Weights of a small transformer language model: width 192, MLP 768 tanh GELU.
Each number is 128 + 32 x the weight over its row's rms, rounded and kept within 0 to 255. Layers, rows and columns count from 0. The size above them is the row's rms in percent of the matrix's.

# layer 7 MLP down (transposed), 768x192, rms 0.191, rows 561-596, columns 0-95
size [117  88 104 107  94 101 103  95  94  99  88 100 104  93  95 106  88  96  91 112 111  88  99  81 102  97 101  90 116  91  87 107  92 109 102  99]
[[119 119 106  99 169  83 146 163 183 133  83 159 112  82 106 104 143 140 132  89 168 138 125 130 188  98 104 192 130 161 179 162 127 115 119 189 138 134 116 143 138 130 134 134 138 115 129  81 157 115 174 144  93 102 178  70 114 163  74 177 137 102 146 139 141  64 143 151 161 122  94 180 103 115  73 161  65  80 119  89  95 111 107 138 149 166 118  95 131 113 210 128 122 143 113 103]
 [ 99  90 139 162 123 139 120 113 151 136 162 155 160 197 126 136 104 129 163 119 163 122 125 142  74  30 166 160 130 128 103 172 140  78 110  92 171 108  93 149 131  73 108  87 106 131 139 150 123 170 115 150 175 153 121 143 187 147 168 128 173 128  88 147 150 106 149 115 105 133  94 125 179 120 109 114  86 157 129 192 138 169  38 122 155 172 164 192  66 123 157  83 157 142 173 114]
 [136 117 173 169 186 102  87 124 184 154 134  93 122 164  85  75 147 124  72 129 126 169 133  91 139  91  77 117 199 110 103 153 111 123  99 150 161 146 127 107  93 126 164  76 117  65 145  59 172 139 118 156 138 129 111 145 116 167  92  94 108 108 122 148  93 130  91 192  88 104 129 100 195 182 121  98 157 176  73  86 164  85 151 109  88 142  91 132 165 142  46 126 102 148 127 122]
 [116 174  86 103 135 174 102 139 114 149  57  78 136  94 169 161 158 151 150 180 140  67 112 135 140 181 129 130  86 103 193 160 155 170 117 176 126 133 171  96  95  88 105  84 127 106 147 135 151 154  75  89 119 194 115 140 143  80 171  99 114 116 108 115 157  85 136  91  84 125 185 136 137 166 190  81 120 177 120 107  81 114 108 177 147  84 156 121  79 146 105 177 121  86 138 155]
 [107 113 123 107  86 152 109 156 106 116 118  98 178  97  94 121  95 119 171  89  91 138  80  72 149  92 181 138 140 113 126  88  70 108 175 139  93 160 119  91 149 125 163 193 124 193 111  49 124 118 105 144  99 145 194 126 169 117 134 144 150  72 163 104 136 150 115  56 152 123 112 135 132 101 149 118 174 124 174 140  73  97 107 146 159  95 107 136 166 154 110 134 191 151 145  45]
 [153 122  95 115 108 125 102 107 139 168 142 163  61 124 160  96 121  90 190  59 108 177 116  83 146 150 195 172 135 139  94  86 122 167  92 147 152 126  82  80 111 125  99  97 138 107 156 140  95 129 134 122 165  65 119 124 118 139 109 110  82 179  93  15 121  56 111 175 142 122 133 111 137 143 162 145 130 139 129 148 149 105 126 141 105 142  88 139  60  97 173 145  88 134 145 130]
 [ 71 158 131 107  92 150  89 156  94  75 159 106 129  93 123 152 127 143 115 122 128 147 137  71 116 171  87 148 131  65  76  88 137 140  73 125  97 161 104 134 124 130 159 152 113 130  81 151 141 139 154  81 149 131  89 105 166 123 149 147 136 126 104 147 121  33  93  85  81  88 144  59 155  91 140 146  69 143 138  97 138 112 107 230 147  92 148  90 108 118 145 157 134 101 117 118]
 [139 125 111  98 141  97 118 144 203 142 141  55  87 136 124 161 146 203 114 138 137 144 125 143 133 132 116 112 116 173 152 128 122 192 101  79 104 132 110 119 145  83 188 126 159 199  75 120 102 119 155 152 152  71 171  97 140  95 120 124 155 140 156 153 150 115 159  69 144 171 135  59  61 113 132 120 111 131 173 151 143 138 134  52 186 132 132 165 119 137 114 127 127 145  89  82]
 [111 155 133  97  87 141 108 126 175 136 119 126  28 138 146 121 116 135 131 116 101 170 154 106 141  98 145 146 163 179 176 124 116 131 167  83 171  90 158 113 112 106 143 149 128 162 198 116 114 155 128 111 110 163 113 136 198 122  94 127 148 120 142 150 153 166 105 234 133 115 166  73 123 112  95 123 142 172 107 114 136  81  90 105 100  73 127 116 133 119 168 145 156 151 103 158]
 [116  36 124 109  79  91  96 109 132 154 164  97 130 185 122 113 118 193 102 120 126 181 202  79 151 140 150 126 143 170 178 153 114 162 134 126 123 132 174  95 171 109  83 135 140 127 144 102 161 130 142 191 134 127  79 183 135 129 121 116 112 175 142 128  73 102 140 156 110 129 154 131 130 126 148 112 157 119 120 138 153  93 125 137 145 116  99  98  93  89  89  86 129 139  78 113]
 [130 152 104 158 191 125  95 126 149 103 192 142 179 183 143 138 213 155 158 106 120  83  98 160 145 134 127 146 115 134 115 137 179  85 102 102 145 124 177 138 151 111 115  93 135 109 162 181 159  61 124 169 115 186 115 176  87 128  87 113  96 154 160 141  88 130  99 130 148 125  92 109  95 119 143 113 146  99 121 170  41  95 123 143 133 138 170 122 138  78 186  82  49 135 189 121]
 [188  98 121  99 117 109 123  56 181 156 124  74 126 182 148  96 179 116 143 151 162  99 174 128 119  58 162 161 123 152 179 101  80 155 100  99  97  95 139 173 144 144 123  94 168 128 106 101 103 114 174 115  64 141 125 127 183 182 167 141 115 133 129 106 151 104 160  89 109 112 120  55 115 164 186 143 107 143 159 148 117 150 131 112  72 106 161 171 116 137 120 120 116 109 127 131]
 [154 158  96 126 133 133 190 154 134 106 158 158 165 117 152 108 127 132 134 194 170 164 125  97  98 128  64 118  69  95  93 133 100  98 160 152  78 160 138 128 130 157 142  86 136  91 163 168 125 175  81 132 104 130 137 141 138 115  81 122 104 122  89 173 168 135 119 157 140 185 110  59  85 113 170 131 117 123 135 102 133 132 130 108 183 192 176 171 120 134 159 149 115 151 155  52]
 [ 82 149 146 169 173 154 170  83 180 125 138 181 192 146 107 147 117 173 130 200  99  98 133 127 171 184 189 122 192  92 146 126 138  81 137 145 119  91 137 130 130 127 173 138 136  78  97 144 157 155  97  82 144 135 122 168  87 156 139 172 126  73 143 147 129 142 140 124  76 126 163 153 157  46 165 148 150 134 118 108 137 115 147 133 115 160 176 126 141 157  88 123 110 180 142 123]
 [144  73 137 129 107 119  88 127 144 160 107 121  86 127 117 108 125 130 232  77 180 134 151 119 129 108 195 182  97 118  74 138 137 157  84 119 139  86 100 186 111 147 167 150 134 117  88 133  84 171 101 126 151  70 116 141  84 206 112 119 164 160 143  42 124  79 150  87 166  90 126 109 139 142 150 123 114 149 131 154 103 126 115 137  91 142 120  98 119  66 201 123  94 144  93 161]
 [ 67 120 130  67  78 207 146  87 148 165 112 163 171 185 108 109  98 139 139 120 149 138  95 114 114 149 119 124 172 122 205 112 166 157 166 101 115 179 120 107  75 128 123 103 149 158 108 113 145  77 165 139 101 164 183  99 155  96 153  99 124  78 169  57 117 170 157 148  93 114 137 182 186 121 118 112 118 122 163  90 131 121 144 145 106 165 172 112 138 100 116 134 158 107 131 180]
 [116  93 127  79 123 102  98 120 143 112  88 142 127 123 112 205 127 110 138 102 112 129 115 163 135 161  89 115  72 138 110 122 130 168  85 170 154 138 107 121 165 123 111 102 102 132 119 146 115 104 121 138  94 107 172 109  84 112 121 182 156  73 132 112  67 204 162 210  88  87 161 157 174 208 186 167 202 112  95 134 136 169  90 108 162 151  73 184 168 125 175 140 139 124 111 128]
 [163 104 136 116 131  99  98 131 110 168 127 184 135 131 164 155 184 151 127 102 124  75 118 111 129 152 105 172 109 189  80 152 120 138 149 165 143 146 116 132 156 104 126  70 151 103 153 118  79 204  76 180 170 155 103 136 149  49 102 153 119 110 121 180 103  69 178 113  81 125 198 134 126 134 177 106  57 159 135 183 117 169  52  98 124 137 141 127 135 172 103 128 117 153 133 138]
 [131 132 149 105 111 170 135  66 156  61 101 112  93 141 125 140 157  57 162 146 109  22 108  94  78  99  96 182 113 100  94 183 159 240 184 160 110 159  90 156 122 123 111  68  94 134 107 129 126 170 137  67  90 127 136 149 147 109 136 140  99 140 154 123 133  79  87  83  93 121 143 178 120 112 116 100 159  46 135 174 102 178 114  93 116 101 152 148 104 125 174 143 160 135 102 189]
 [112 140 150  88 113  91 122  94  96 142 144 135 177 168 106 143 119  84  97 153 146 159 240 149 125 108 136 158 131  83 156  78 160 128 132 137 156  94 146  95  95 146 149 129 116 135 142  83 120 128 151 157 112 132 116 132 117 100 106  91 159  70 151 176 112 159 161 170 169  89  87  99 115 118 136 119  74 196 141  93  90 142  99 142 134 127 132  59 157 126  97 168 139 121 121  98]
 [200  96  98  99  75 146 102 127 166 149 131 135 127 157 144 123 174 140  67 141 118 124 143 103 155 142 168 156  95 141 114 118 142 199 118 139 126 106 110 144  87 102 120 111 120  82 100 108  66 115  77 112  56 105 221 161 162 129 152 137 147 195 142  65 136 119 147 137 179  88 133 103 143 158 142 118 114  81 129 131 123 116 130 132 132 109 156 143 136 150 134 149 103 138 137 111]
 [139 151 160  85 115 139 188 147 147 119 117  99  82 152  95  85  97 190 175 146 112  98 195  91 151 206 135  95 171 168 110 147 134 102 135 193 111 120 129 159  90 127 117 150 126 105 103 115 143 140 105 111 101 134 111 159 110 156 113 152 106 137 158  85  56 128 114 136 106 155 131 101 107  49  72 145 168 156  83  94 179 168 128 188  80 142 125  72 146 131 141 141 138 119 161 117]
 [131 118 176  97 118 158 198 182 121  58 115 155 149 134  90 147 123 130 125 112  82 108  72  92 166 146 134 155 150 139 111 125 124 135  76 122 133 147 103  99 138 195 159 160  82 168  99  98  81 170 116  77 133  37 183 123 182 214  98 134 114 128 109 177 140 178 106 135 157 124 146  84 160 142 121 140 120  94 125 133 179 113 163 117  91 101  98 156 118 152 117 116 153  85  91 141]
 [154 173 117 191 129 171 144 128 158 142  99  94  96 170 128 165  94 165  90 139 140 114  91 164 122  94  84  97 114 122 162  75 109 151 120 124 135 170 137  61 124 191 139  62 113 138  99 200 185 167 171 122 113 148  89 151 109 163  89 205  48 155 115 142 121 113 146 190 135 134 108 160 131 152 120 134 110 118  86 116  54  99 146 139 119 115 226  96 121 124 126 161  73  85 106 127]
 [158 166 145  91 117 128 121 102  92 106 193 116 110 132 160 105 120  93 162  77 133 113 155 139  90 133 103 123 164 161 113 113 139 147 112  96 101 149 108 134 108 158 140 113 128 142 119 111 146 163 177 183 172  83 174  83 119 133 103 160 128 151 175  40  82 145 131 137 198 158 125 159 133  48  81  94 110 118  98 133 127 150 104 146 119 143 149  44  86  80 114  84 136 191 157 165]
 [190 121 143 114  83 152 142  97 166 116 160 123 156  93 135 109 118  79 111  99 130 156  98 118 120 112  93 183 133  58 158  81 115 143 114  81  96 141 137 153  86  77  57 148 102 161 116 114 177 132 186  61 102 115 137 106 155 100 166  89 158 144 134 132  65  81  87 185 134 147  88 115 104 168 158 123 151 106 116 139 163 117 116  61 127  92 120  96 171 185 148 109 129 128 124 114]
 [ 85 156  79 182 135 150 105  79 125  77 124 159  95  96 126 137 100 108  91 146 161 161  90 112 128 143 117 153 149  93  80 105 144 117 129 106 129 181 144 201 123 117  72  93  87 164 107 131 169  94 170 143 109 115 148  88  84 156 138 102  83 109 121 116 107 168  92 132 104  76  93 108  99 121 138 164 138 111 110  85 142 130 129 143 119  84 109  98 133  92 148  74 162 152 144 133]
 [152 121 159 146 105 176 170  93 106 115 131  92 186  87 103  90 117 118 126  75 111 127 162 111 233 148 123 177  85 173 129 109  94 101 125  82 113 103  98 146 115  84  86 168 160 129 139 113 136 118 158  90 123 142  58  80 148 121 154  80 159 137 106 147 120 126  82 159 123  99  84  90 124  73 122 107 136 138 155 112 168 131 133  98 125 143 107 134 132  86 177 151 111 148 120  78]
 [186 105 151  94 128 141  80 153 174  99 136  93 101 109  99 170  92 113 138  94 114 110 103 136 123 110 129  94  76 187 110 105 130 176 130 148 126 115 115  94 116 114 109 107  95 154 100 153 134  95 112 104  74 161 131 121 101 125 110 200  80 138 103  98 127 133 156 211 171 159 122 218 144 107 172 130  97 131 123  79 173 155  90 140 157 101 104 115  46 115 105 134 162 163 162 113]
 [157  66 128 114  83 150  96  89 165 191 129 104  84 157 127 123 168 154 213  82 163 157 141 117 168 170 193 134  84 139  95 115 142 163 137 175 147 106 135 193  92 163 122 129 134 118 163 107  99 140 102 120 122 134  88 153  79 210 127 104 153 142 171  35 121  55 120  55 146 104 153 129 122 134 156 142 104 153 160 121 105 132 134 155 113  92  93 122  91 100 170 164 116 139 119 112]
 [101 116  85  81 174 141 133 178 122 100  96 109 113 107  98  85 100 136 171 120 160 111 126 134 149 203 108 164 113 173 151 195  93 102 127 110 148 161 155 174 134 141  51  66 103 166 126 120 146 114  90 129  62 164 126  94 106  76 155 106 131 167 121 133 100 129 141 131 155 114 188 168 186 160 130  95 186 166 153 144 127  73 141 125 108  95 108 192 138  76  95  83  89 129 130  89]
 [107 113 134  91 118 104 179 159 129  87 127 171 204 195 200  77 166 185 172 132 184 150 106  90  91 139 127 114 144  41  98 126 109  84 179 100 137 145 144 105 131 155  83 112 121 101 113 137  98 128 147 109 184  72  98 167 115 107 110 135  91 133 106 119 163 109 125 105  91 163 141  83 181 173 187 125  74  82 139 152 171 110 105 138 106 118 162  80  87 201 112 179 173 196 106 143]
 [148  80 161  91 115 122 132 135 126 132 148 130 119 169 134 138  98 151 218 110 120 101  47 122 144 123 161 142 139 164 140  99 144 130 143 117 137 122 150 124 130 124 126 101 179 105 110  96 102 193 123 115 136  86 116 188  48 234  96  98 154 152 122  52  83 153 150 144 161 116 128 140 101 151 157 158 173 174 122 164 104 145 104 116 141 172 125 125 112  58 105 127 118 152 170 115]
 [ 79 122  95  45 124  96 177 143 115 118 116 130 106 102 174 117 121 101 122 179 100 142 122 101 115 121  95 175 169 149  52 142 144 116 113 123  80  51 118 111 130 100  72 143 122  73 112 212 117  94  99 134 117 120 170 132 153 134 106  93 128 119  83  89 151 163 117 109 146 102  91 147 122 122  77 171 162 164 150 156 168  79 128 129  85 157  94  97 144 152  59 113 155 190 102  96]
 [195 125 129 154 158 148 115 114 142 133 127 196 104 129 118 145 108 125 141 125 127 170 140 208 149  68 119  98 118 122 109  86 138 159 164 141 154 118 156 103 113 158 126 138 106  59 176 153 154 176 129 113 148  84 135 148 132 100 114 124 117 144 124 161 135 112  88 141 108 119  90 129 197 163 134 158 139 164 107  91 110 126 125  93 103  98 152  87 158 147 230 141 150 154 133 176]
 [ 90 158 101 186 121 115  93 158  66 141 137 142 140 142 107 111 165 135 155 120 132 119 116 129  92 101  73 112 146  98 166 148 157 172 120 123 190 104 112 202 123 136 149 165 194 192 163 113 129  64 100 194 103 101 102 130 113  81  96 104 138 105 171 111 108  87 109 111 121 118 136 126 218 202  94 124 134 150 145  92  71 107 174 155 124  87 129 158 137 149 157  93 184 154 131 121]]
# layer 7 MLP up, 768x192, rms 0.181, rows 562-597, columns 0-95
size [ 97  97 105 101 119  95  94 104  96  91  99  99  95 113 102  91  92  92 110 105  96  99  90  97  94 100 101 106 110  91 110  99 103 103 100 103]
[[151  96 109 126 115 146 161 146 100 100  99 168 112  98  34  70  71 127 131 139 117 137 148  86 118 149 151 141 145 154 115 157 146 148  79 130  86  99 140 117 163 140 130 154 180 172 115 106 122  74  46 140 109 173  73  54 175 112 142 153 146 148  73 168 148 171  99 165 125 122 158  97  62 168 119 143 139  65 173  99 133 144 181 182 136 145 177 106 151  99  89 195 112 120 112 108]
 [134 154 101 157 105 129 107  91 163  99 211 151 171  66 101 159  97 103 179 127 148 112 102 123 141 114  99 105 125 173 140 113  88  94 155  86 119 112 145 111  88 139 121 118 106 163  73 128 160 147 118 118 110 139 117 190 103 137 116 167 121 137 125 103 105 195 163 140 165 182 129 148 155 139  66 107  97 103 135 126 132  72 128 135 162 126 129  90 115 107 149 101 107 135 172 175]
 [202 122 176 122 111  79 151  96 142 162 106 131 165  75 125 155  97 133 141 148 136 139 130 146 102 106 108 118 105 137 102 103 163 139  62 112 181 161 118 185 211 167 168 102  98 132 137 136 108 145 103 141  88 114 168 129 123 111 140 151 154 140 190  86 145 123 114 144 119 202 111 166 156 135 112 151  93 120  87  98  86 115 149 111 135 163 204 174 152  90  80 144 150 164 119  39]
 [160 129 136 104 136 153  97  98 110 149 124 161 117 129  86 132  35 121 130 135 215 138 136 191 102 162 116  54 119 136 168 101 129 110 173 125  81 118  79 116 126  69 118 145 108  69  73 204 130 143 148 170 143 137 120 129 143 170 150 189  90 169  97  80 145  99 147 145 135 119 133 112 143 128  80 117 105 115 177 159 141  96 105 133  77 125 128 114 143 138 130 138 153 161  71 184]
 [155 156 139  98 132 104  86 139 118 127 146  98 149 129 127 182 156 143 108 123  61 111 118 127  88 194 145 162 209 204  92 111 117 107  69 137 190 145 183 138 162 145 111 145 140 135 150  97 182 132 135  99 116 119 117 143 109 110  90 111 142 139  22 101 107  87 149 132 195 115 159 135 141 115 145 145 100  77 127 134 124 170 182 222 120 111  67 138 103 159 126 129 108 151 150 146]
 [133 170 186 144 139 177  83 170 137 154 138 148 113 172 136 171 156  97 127 173 160 142 125 127 107 135  77 166  56 159 157 105 112 186 144  94 141 122 157 166 214 162 154 137 133 152 128 150 123 118 171 149 139 105 144 126  85  80 122 161  73 105  63 110  96 132  95 122  98 108 136 134 112  91 127 130  96 117  95 110 105 121 103 180 108  96 106 148 149  61  88 130  90 132 140  40]
 [147 161  86  99 104 113 146 126 139 119 156 144 157 139 111 140 139 165  97 136  68 140 152  95 152 130 149 107  67 115 131  36 188 163 150  88  83  88 149 103 143 107 164 146 119 141 118 143  80 135 111 110 172  80 120 167  64 131 146 122  97 166 194 128 135 147 117 155 140 175 164 134 141 160 166 138 127 171 122 152 164 155 112 181  93 109 137 144 178 136  67 130  93 125 136  61]
 [115 165 174 109  91  98 152 186 192 145 109 169 113 151  86 112 117  93 118 101  88  81 131 134 141 147 132 139 219 177 178  71 152 153 105 127 120 110 179  76 156 119 166 151 144 175 128 127 133 143 147 200 144 160 105 152 155 159 100 145  90 106  54 101 162 185 101 185 114 107 120 162  71  59 110  93 179  90  68 145 111  97 115 147  96  90 169 156 164  94 174 126 107 118  59 174]
 [103 127  56 162 152 185 182 127 132 118 108  79 134 150 125  96 119 119 117 147 115  61 140 141 129  91 116 132 122 132  89 136 154 113 117 142 162 152 152 163  92 185 156 115 138 177 145 131  96 106 151 149 114  77  83  92 146 113 103 128 130 173 164 220 187 161 117 175  91 105 133 123 139  95 151  89 117 116 179 149  90 113 161 151 117 162 168 177 104 162 151 129 171 135 166 133]
 [151 177 176 114 132 158 110 152 136 172  83 167 148 107 113 100 133 139  96 154 107 132 115 102  68 171 138 126 116 150 142 164 182 194 152  78 167 151 145 114 109 155 168 113 129 158 169  60 103 161 114 149 174 117 175  37 108 125 122 141 119 160 173 150 142 155 137 153 100 115 150 128 116 150 116 117  88 135 144  50 166 179 142 129  89 138  89 180 121 148 151 139 138 103 127 175]
 [126 178 131 119  75 152  66 129 123 148 107 161 174 129 131 113 126 156 142 153  93 178 110 134  94 165 145 154 103 109 165 111 115 181  87  93 116 136 109  81 144 127 106 199 137 106  86  47 162 174 158  83  62  99 178 110 164 110 148 139 185 167 169  96 117 134 118 127 119 140 113 151 153  99  97  87 108 130 109 147 158  80 202 100 153 122  93 184  65  90 151 130 124  95 113 131]
 [ 99 172 114 187 163  85 163 138 128 153 219  63 132 162 120 103 182 129 104 110 140  79 101 175 162 136 144 157 146 185  92 155  94 199 161 116 178 145 129 107  73 139 117  97 119 151 171 154 137 146 125 117  95 119 115 119 155 114  77 131 125  93  99 119 154 105 119 136 137 157 109 142 169  91 123 137 106 199 117 101  99 116 169  91 103 114  85 120 114 122 110  92 148 118 187 192]
 [103 135 129  98  94  51 190 123 128 178 102 130 138  86  83  78 132 157 110  46 100 173 111 187  75 111 114 152 107 151 187 112 109 117  98 114  96  83 161 134 138 170 135 102 162 144 148 137 121 116 115 138 101 176 143 111 136 105 118 114 137 176 143 168 157 174 108 132 153 131 196  75 146 155 141 103 137  81 137 147 152 108 155 120 105 101 156 122  75 149 143 118 160  94  88 140]
 [145 106  67 177 136 118  75  79  94 132 131  93 106 131 145  81 142 157 133  98 111 171  81 133  90 191 156  64 103 129 136 124  57 125  93 154  97 146  89 102 150 155  84 171 138 170 151 155  75 187  94 116 134 143  93 103 131 134 120  94 123 117 110  75 138  78 150 143 154 100 171 112 141 119 162 144 155  98 155 140  64 125  77 116 117 140  95 211 114 150  92 129 136 112  81  86]
 [162 142 104 142 104  99 154  92 153 127 151 151 148 159 105  98 136 130  96 115 160 103 126 141 117 171 140 181 121 124 126 125 115 119 147  88 161 130 150 185 142 142 133 136 152 111 127 122 142 107  98 126 138 125  84  77 145  76 114  98 133  95 133 122 140  92 140 143 111  66 156 144 127 154 152 142 189 189 211 147 130 156 112 110 164 110 151 149 142 139 126 107 171 101 159 202]
 [ 90 157 170 160 138 125 105 124 128 174 135 135 127 148 126 115 127  92  74 152 116 150 128 105  97 117  82 150 161 141 129 121 110 152 199 121 109 165 143 142 104 155 136 171 215 129 188  81  96 121 164 109  49 115 106 142  84 122 122 129  98 132 136 115 165 110 119 144 169  83 106 142 132 120 125  85 126 131  50 141 167 140 111 200  81 164 103 150  87 133 149  98 132 128 197 175]
 [112  76 127 109 101 116 171  89 100 140 181 116  72 114 138  85 160 125 129  94 134 141 137 165 165  76  71 115  91  36 132  80 118 120 176  42 138 110 165 129  98 180 179 114 116 169 132  96 153 144 156 129 111  73 118  55 104 140 131  96 103 108  94 113 132 159  76  81 107 115  74 108 125 168 129 162 175 155  92 136 115 104 167 141 108 179 135 131 165 121 112  73 203 127 113  90]
 [161 143 151  75 150 180  73 179 140 145  43 116  69 129  89  87 128 130 102 125 136 146 166 118 136  58 164 123 150 133  87 166 188 163 108 154 100 123 117 176 117 126 119 114 132 145 101 147 170  96 128 113 125  79 173 132 143  50 201  56  71 108 151 135 161 139 162 144  92 167  98 146 119 147 115 139  85 186  93  98  87 118 122 105 157 151 137 115 147 107 133 114 177 118 149 124]
 [160 113  95 143 155 152 116 132 100 145  77 103 115 103 131 162 156 113 119  47 111 104 176 128 137 114 119  79 148  89 138 133 140 140  70 142 147 117 106 105 137 193  94 143 133 113 137 136 153 140 144 115 138 132  89  90 102 156 155  92  97  77 131 105 163 137  73  91 105 133 153 115 146  53 186 130 108 147 171 205 178  94 142  59 167 173 148 146 147 115 142 174 126 102  81  92]
 [105 109 128  81 103 195 131 112 108 108  90 120 128 163 140 116 167 104 133 125  90 116 159 111 150 130 137 130 155 157 151 167 177 138  75  79 118 136  76 117 145 156 102  92 127 140 118  89 164 128  93  73 170 159 157 131 127 172 123  92 126 144  86 137 149 167 109 167 160 139 122 110 144 153 128 141 174 144 139 131 112 171 120 147 152 144  98 140 148  53 169  95 133 117 149 187]
 [176 120 162 135 150 150 148 166 146 135 127 156 133  94 113 133 161 112 129 126 117 150  58 146 145 145  69  82 163  72  83 160  93 198 153  93 131 155 186 151 159 136 128 148 159 158 116 104 212 172  89  79 123 141 150 170 109  72 138 113 121  55 115 100 139 147 175 141 154 150 154 157  89 145 145 133 131  90 164 159 129 113 149 119 103  87 117 153 152  88 233  90 120 154 192  80]
 [160 160 151  49 153 148 116  24 123 136 144 125 122 126 115 133 158 100 128 131 127 170 112 174 113 108 125 106 163  83 129 114  82 220 118 142 171  77 126 179 136 100  99 111 183 234 156 124 102 134  89  96 110 142 136  98 151  92 121 179 152 118 164 150 138 134 172 146 111 143 147 189  72 130 221 125 103 100 114 117 142 116 137 116  79  77 131 114 105 125 183  90 130 118 101  85]
 [168 106 145 106  88 145  98 138 169 130 132 154 135 123 152 113 161 132  16  99 129 119 127 135 156 110 178 102 125 149 160 171 104 155 148 120 146 148 200 143 116 174 108 132 167 143 119 114 135 121 203 163  84 129 195 118 106 112 180  80 120 175  94 131 177  90 127 151 110 138 123 147 155 151 151 145 121 105 103  67 124 144 160 143 216  89  91 144  99  91  91 131 172 163 138 178]
 [174  78 178 175 132 138 142 138 146 153 172 158 127 112 125 182 125 154 118 134 201 159 162  97 128  94 110 161 120 159 114 172 148  76 161  80 119 103 134 112 148  45 109 170 112 133 166 106 102 157 103 117 152 162 111 119 129 129 102 124 131 105 152 140 114  86 150 131 152  79  89 116 179 153  97 164  78 109 110 104  89  84  93 114 161 157 168 118 130 168 203 121 141 142 136 129]
 [111 123 220 111 149 127 165 118 129  84 135 113 145 144 138 135 134 115  91 107 128 168 143 142 141 151 160 143 128 132 139 125 156 136  93  75 113 148 146 161 138 117 149  95 189 120  91 129 130 169 136 142 177 140 171  89 104 160  70 124 115 149 153  89 167 149 113 107 181 107 166  92  85 164  69 126 133  96 195  85 127 119  95 170  89 114 134 121 166  69 150 109 104 153  60  86]
 [142 146 142 165 167 135 106 133 183 165 177  97 136 148 119 112 112  78 138 183 147 136  75 157 159 148 103 177 145 126 128  94 107 180  98  84 138  90 120 137 126 108 150 182  98 247 146 119 112 170  98 152 174  75 144  82 121 131 103 138 130 119 170 107 135 153  93 143  78  80 153  98 121 171 106 151 158 141  59 141  93 179 189 110 131 100 101 129 129  87 110  80 117 105 150 117]
 [146 168 159 117 129 164  83  75 148 148 156 162 159 144 134  97  93 162  99 141 102 149 106 134 100  97 150 149 106 142  73 206 136 162 104 116 140  86 136 140 110 171 155 157 128 141  87 140 211 148 116 179 177 119 139  79 137 108 157  94  75 189 100 154 152 117 151 126 114 180 120 136  63  60 115 130 110 120 141 163 170 131 101 101 109 110 118 151 154 129 116 125 161 170 108 159]
 [158 129 196 135 141 196 125 151 138 136 161  81  33  98 152 102  90 153  69 121 151 115 151 134 124 100 190  88  62 149 176  99 137 107 125 100 182 105 132 104 150 126 163 101 159 132  96 134  92 134 136  51 161 185 118  93  77 162 125 202 113 133 102 123 113  99 150 133 199  98  95 173 169 128 177 197 130  94  66 133 139 124 178 156 126  94  92 148  96 163 111  97 147  71 139 158]
 [112 129 172 136  97 168 104 143 143 121 145 155 138 139 159 135 141 144 133 144 116 146 138  75 110 114 107 114 156 156 117 176  78 105 117 152 123 136 119  96 122 117 161 112  37 126 130 101 145 118  68 163 156 163 136 204  71 162 163 123 129 201 131 151 162 155 122 146 154 150 161 134 134 104 125 110 187 102  37 144  82 124 140 129 141 146 133 155 156 119 110 177 128 161 140 115]
 [152 119  87 179 133 126 132 102 171 145 112 116 175 143 107 100 168  37  96 168  95 174 162 181 129 167 134 124 146 117 127 117 112 141 199 161 108 164 150 204 127 138 175 136 125 126 131 136  87 115 167  82 191 128 180 113 132 108 132 128 114 176 134  96 157  76 193 116 159 107 129 118 111  96 104 143 130  71 124 178 119 149 112 135  98 151 107 107 111 170 102  96 133 133 146  75]
 [ 83 113 115 121 110 142 164 119 166 155 108 100 159  89 142 122 103 110 175 134 131 148 160 158 159 150 143 127 101 185  90 152 172 109 135 139 100  56  91 155  76  68  78  99 154 114  96 187 137 107 155 123 114 112  93 157  87 140 143 142 101 166  80 117  93 110 112 128 118  89 133 136 100 150  52  89 162  97 138 159 109 136 116 174 111 101 142 175 125  72 133  93 170 151 158 125]
 [152 161 118 138 187  68  98 146 118 162 111 121 155 166 121 170 115 161 163 127 137  81  97 144 149 171 131 123 100 129 163 104 103 160  75 124 147 104  93  94 124 161 145 203  52 109 154 174 132  76 181 115 142  78 165 141 121  86 108 123 151 133 149 122 103  91 141 164  32 126 164 132 119 127 159 126 121 119  89 161 117 134 106 140 104  77 121 188 170 133 136  98 142 115  97 127]
 [104 145  98 128 124  89 115  96 140 184 123  69 146 153 110 186 132 130 102 133  92  82 204 157 141  88 108 139 135 183 119 182 182  82  80 209 108 125 178 120 146 138  72  79  65 108  91 173 115 141 114 175 141  96 154 119 128  76 188 114 117 109  88 122 119 158 124 169 152 148 112 132 131 111  76 104 150  78 130 185 126 102 138 119 163  97  96 104 133  77 117 109 115 170 127 135]
 [126 105 129 104  85 188  74 164 138 116 159 136 134 156 125 119 129 156 141  82 133 118  92 103  99 174 130  97 145 211 138  93 137  95 109 103 125 104 109 175  95  60 120  99 204 170 116 151 101 180 168 131  97 141 117 100 120 102 135 132 105  73 112 117  62 134 125 172 165  93 134  96 141 177 104 118 183 112 119  95 141 142 164  83 167 110 117 147 113  84 136 152 117  78 163 178]
 [148 107  91 111 126 110 105  89 146  94  78  97 168 145 101 102 141 176 116 100 182 100 156 131  99 133 158 146  92 138 169 164 107 145 141 159 146  82 132 143  56  86 101 143 151 110 126 134 167 174 102 112 180 184 139 151 151 194  63 166 139 159 126 114 189 190 117 139 158 126 179 143 139 113 122 124 135 122  91 125 155  98 172 157 115 168 158  80 121 133 148 113 105 161  86 179]
 [175 108 109 150 108 119 131 101 173 108 117 120  90 135 129 124 129 153 120 199  82  64 192  60 155 111 148  64 137 167 161 118  81 117 132 143 153 110 130  87  76  96 147 107 190  72 214 130 146  52 136 107 156 111 117 116 129 112 135  87 147 133  87  95  92 180 139 100 173 153 109 126  96 108 113 133 118 151 105 141 114 127 157  61 115 147 124 139 122  51  97 177 158 112 112 127]]